From a checkpoint of a small transformer trained on Wikipedia.
Size: MLP 768 GELU, vocabulary 1026.
Training: a variant of Muon for these matrices, 104M tokens, 6324 steps.
Each number is 200 + 40 x the weight over its row's rms, rounded and kept within 0 to 999. Layers, rows and columns count from 0. The size before them is the row's rms in percent of the matrix's.

# layer 8 MLP up, 768x224, rms 0.112, rows 760-767, columns 112-223
096,143,234,134,282,173,200,232,207,157,207,188,200,168,235,138,235,207,247,182,291,211,232,197,169,231,211,159,153,235,254,269,249,159,126,164,177,173,191,230,230,221,259,128,188,197,227,255,206,177,109,271,237,195,183,262,201,269,203,164,136,179,156,193,216,147,217,244,158,126,244,243,160,202,194,176,232,199,200,209,212,185,184,203,158,194,193,136,172,221,126,226,254,133,195,211,205,192,191,235,183,249,147,199,190,213,188,236,171,144,135,162,165
096,150,159,204,244,155,204,169,186,169,284,202,228,131,232,182,195,181,234,239,180,119,227,179,133,142,195,173,290,235,185,164,125,234,166,192,207,163,205,141,267,238,223,237,217,237,198,213,220,233,172,188,212,189,198,242,213,134,161,199,203,216,139,279,248,288,200,299,253,152,196,244,197,205,279,201,235,196,130,228,102,259,193,183,178,199,244,192,219,257,211,163,228,180,190,176,187,257,130,208,187,185,227,209,126,180,230,215,271,188,186,202,231
103,164,227,243,201,278,203,166,232,225,244,224,235,190,197,196,238,171,160,244,160,206,231,198,232,243,124,207,207,219,195,204,255,219,213,180,154,167,187,248,134,221,148,226,249,242,237,156,201,198,154,122,196,207,215,207,226,190,193,154,206,207,179,218,206,202,158,300,215,231,158,240,227,240,200,186,186,226,174,201,189,183,237,249,164,255,227,174,132,169,240,235,260,181,202,239,219,228,207,225,123,186,261,134,157,176,206,194,175,227,259,241,254
104,161,234,186,170,203,201,233,193,162,131,135,244,197,268,196,161,230,250,242,129,182,250,182,250,153,202,252,259,155,200,152,276,233,195,170,254,241,252,242,261,148,136,191,188,182,166,163,185,246,214,210,267,219,201,209,152,174,206,218,206,168,138,132,180,180,200,144,147,179,240,234,148,236,224,227,256,189,187,237,193,229,160,164,194,255,154,241,130,268,196,192,205,112,183,161,282,154,226,236,204,156,289,155,219,219,147,223,234,238,150,220,236
100,214,184,187,231,191,254,306,217,186,243,220,208,215,236,229,162,263,215,267,231,155,186,113,202,108,153,123,201,240,228,165,199,244,283,217,195,175,236,226,166,223,130,163,249,124,187,233,168,222,231,180,176,195,254,170,259,198,235,203,243,132,127,203,217,179,178,211,232,226,208,214,252,256,203,174,160,235,216,168,227,230,144,268,171,253,236,249,266,165,210,239,241,221,191,215,180,225,258,204,130,220,190,279,177,194,129,183,263,203,161,188,149
103,157,238,204,250,177,193,187,191,201,200,128,215,186,242,190,223,238,229,211,187,196,215,211,244,250,203,164,152,176,168,270,225,139,201,182,183,185,163,95,216,201,164,163,219,292,165,204,164,240,223,224,197,196,142,196,257,199,141,225,154,109,239,221,198,172,227,189,136,247,125,173,141,164,236,209,183,209,159,186,162,238,192,208,248,199,205,173,217,163,227,249,186,153,146,295,215,131,169,175,187,205,218,101,194,188,157,243,221,215,231,243,194
102,276,229,350,253,212,239,222,154,194,164,274,234,166,142,203,171,192,189,175,202,188,240,218,184,195,134,212,214,217,220,222,211,173,209,147,228,207,233,185,193,212,241,251,180,179,208,179,99,224,193,221,218,205,207,205,119,191,137,224,190,169,181,142,226,206,229,199,176,188,217,216,210,214,189,225,215,158,128,198,217,263,162,213,231,154,66,244,180,274,277,143,182,204,207,201,208,164,214,208,172,198,173,264,219,259,145,193,241,139,182,218,164
094,169,206,161,185,219,207,184,188,221,173,204,225,201,210,263,232,208,261,239,224,193,141,267,253,188,150,180,258,235,196,159,194,182,292,274,225,197,149,188,202,186,176,246,230,206,152,165,239,235,263,156,210,183,73,225,219,192,141,161,118,196,188,72,206,126,235,156,215,124,241,146,204,211,255,198,236,181,208,244,187,272,262,205,208,147,202,266,169,196,248,204,150,251,229,214,214,245,193,220,157,158,134,178,230,217,185,195,176,189,205,229,150
# layer 8 MLP down (transposed), 768x224, rms 0.0645, rows 760-767, columns 112-223
096,232,255,202,225,233,191,215,161,181,121,242,244,215,195,156,154,152,156,224,212,161,231,203,150,212,258,230,170,189,230,166,193,236,151,238,232,261,201,251,198,212,272,193,208,161,195,202,166,237,181,231,260,100,241,175,176,216,253,191,159,273,202,152,263,203,152,198,210,144,241,279,255,205,187,156,240,202,152,185,209,250,194,165,136,194,178,73,245,242,186,202,203,137,212,280,232,245,217,126,226,179,205,154,128,171,181,197,131,218,196,169,215
104,197,178,184,200,243,249,179,139,222,285,154,220,205,207,215,216,174,258,233,177,197,223,255,216,160,201,281,199,205,178,279,152,164,160,126,257,215,200,182,184,190,176,235,254,127,176,101,163,263,236,233,212,176,243,238,168,187,198,220,245,160,173,248,214,219,215,206,239,133,200,144,138,171,108,148,233,194,156,194,148,268,111,149,237,172,265,158,185,180,236,224,176,232,203,211,239,239,150,206,163,211,171,236,156,253,204,245,234,230,188,111,217
100,206,215,185,172,169,242,225,126,211,244,249,200,206,194,259,233,142,85,170,111,193,211,165,206,157,171,220,158,172,141,233,219,202,124,215,192,178,231,136,191,225,214,254,246,188,233,188,160,204,258,193,174,219,228,139,183,283,210,191,175,184,204,205,119,173,128,198,207,203,261,195,267,160,250,185,231,176,238,194,255,174,225,109,197,231,214,146,217,238,173,206,262,223,231,208,174,216,243,193,254,203,251,181,264,189,184,157,203,239,168,191,176
095,211,162,187,271,153,190,252,247,178,67,197,207,157,246,195,149,154,187,153,204,187,182,139,184,179,174,227,175,193,203,208,228,305,249,236,183,141,157,192,189,153,210,246,216,160,187,184,246,150,187,208,184,153,194,276,253,184,165,142,239,257,213,216,188,197,221,220,223,238,213,152,217,172,271,283,151,255,263,258,112,221,183,203,230,189,215,226,128,270,244,277,168,205,244,169,208,172,116,173,317,175,221,219,182,199,258,117,156,141,254,224,150
098,153,267,280,175,250,171,169,234,199,180,246,187,235,135,206,263,196,250,181,192,201,219,207,174,211,165,198,205,157,194,203,221,211,133,145,184,181,230,137,265,200,192,141,175,240,176,191,196,190,254,225,291,111,199,253,198,155,227,226,201,150,213,221,235,215,243,259,165,228,157,197,250,231,245,240,197,133,224,241,246,164,241,164,216,169,145,170,157,158,198,148,170,171,317,166,109,199,191,187,193,137,173,187,220,164,208,234,228,240,201,225,197
101,175,193,135,230,184,189,154,222,273,201,222,199,168,185,139,217,222,192,230,229,171,135,220,153,225,142,165,191,121,261,218,198,253,239,178,234,166,230,190,145,227,196,180,181,223,158,198,122,206,182,202,276,217,222,174,170,248,186,218,104,234,204,181,214,209,168,218,296,126,211,207,231,154,85,253,147,213,196,185,179,268,182,236,220,204,202,244,219,158,185,190,246,156,135,137,185,142,295,187,183,190,163,141,223,247,243,176,174,197,176,178,126
101,197,242,190,195,238,134,221,188,189,163,173,147,228,216,165,232,199,180,200,178,153,195,132,220,228,299,234,138,259,229,171,185,247,158,217,187,255,154,211,202,193,178,191,172,167,233,205,271,112,215,155,169,223,162,208,185,245,208,194,172,123,147,141,207,205,240,148,162,237,136,226,184,224,213,166,131,240,131,232,207,198,255,223,149,237,229,162,216,213,215,193,231,184,170,191,235,195,236,249,175,252,243,157,198,172,137,199,183,208,177,274,239
092,255,216,200,168,242,201,196,195,196,159,172,167,212,262,146,219,266,133,104,190,232,224,256,156,109,191,201,180,124,228,216,227,231,187,179,311,153,175,164,183,207,275,150,181,236,238,140,159,209,193,202,176,188,134,229,215,220,177,241,257,174,175,219,230,214,272,158,233,159,238,204,205,229,220,222,200,147,231,210,232,147,184,225,222,213,202,188,177,167,122,190,235,270,245,255,256,288,214,225,164,236,212,214,220,226,190,202,144,281,174,203,167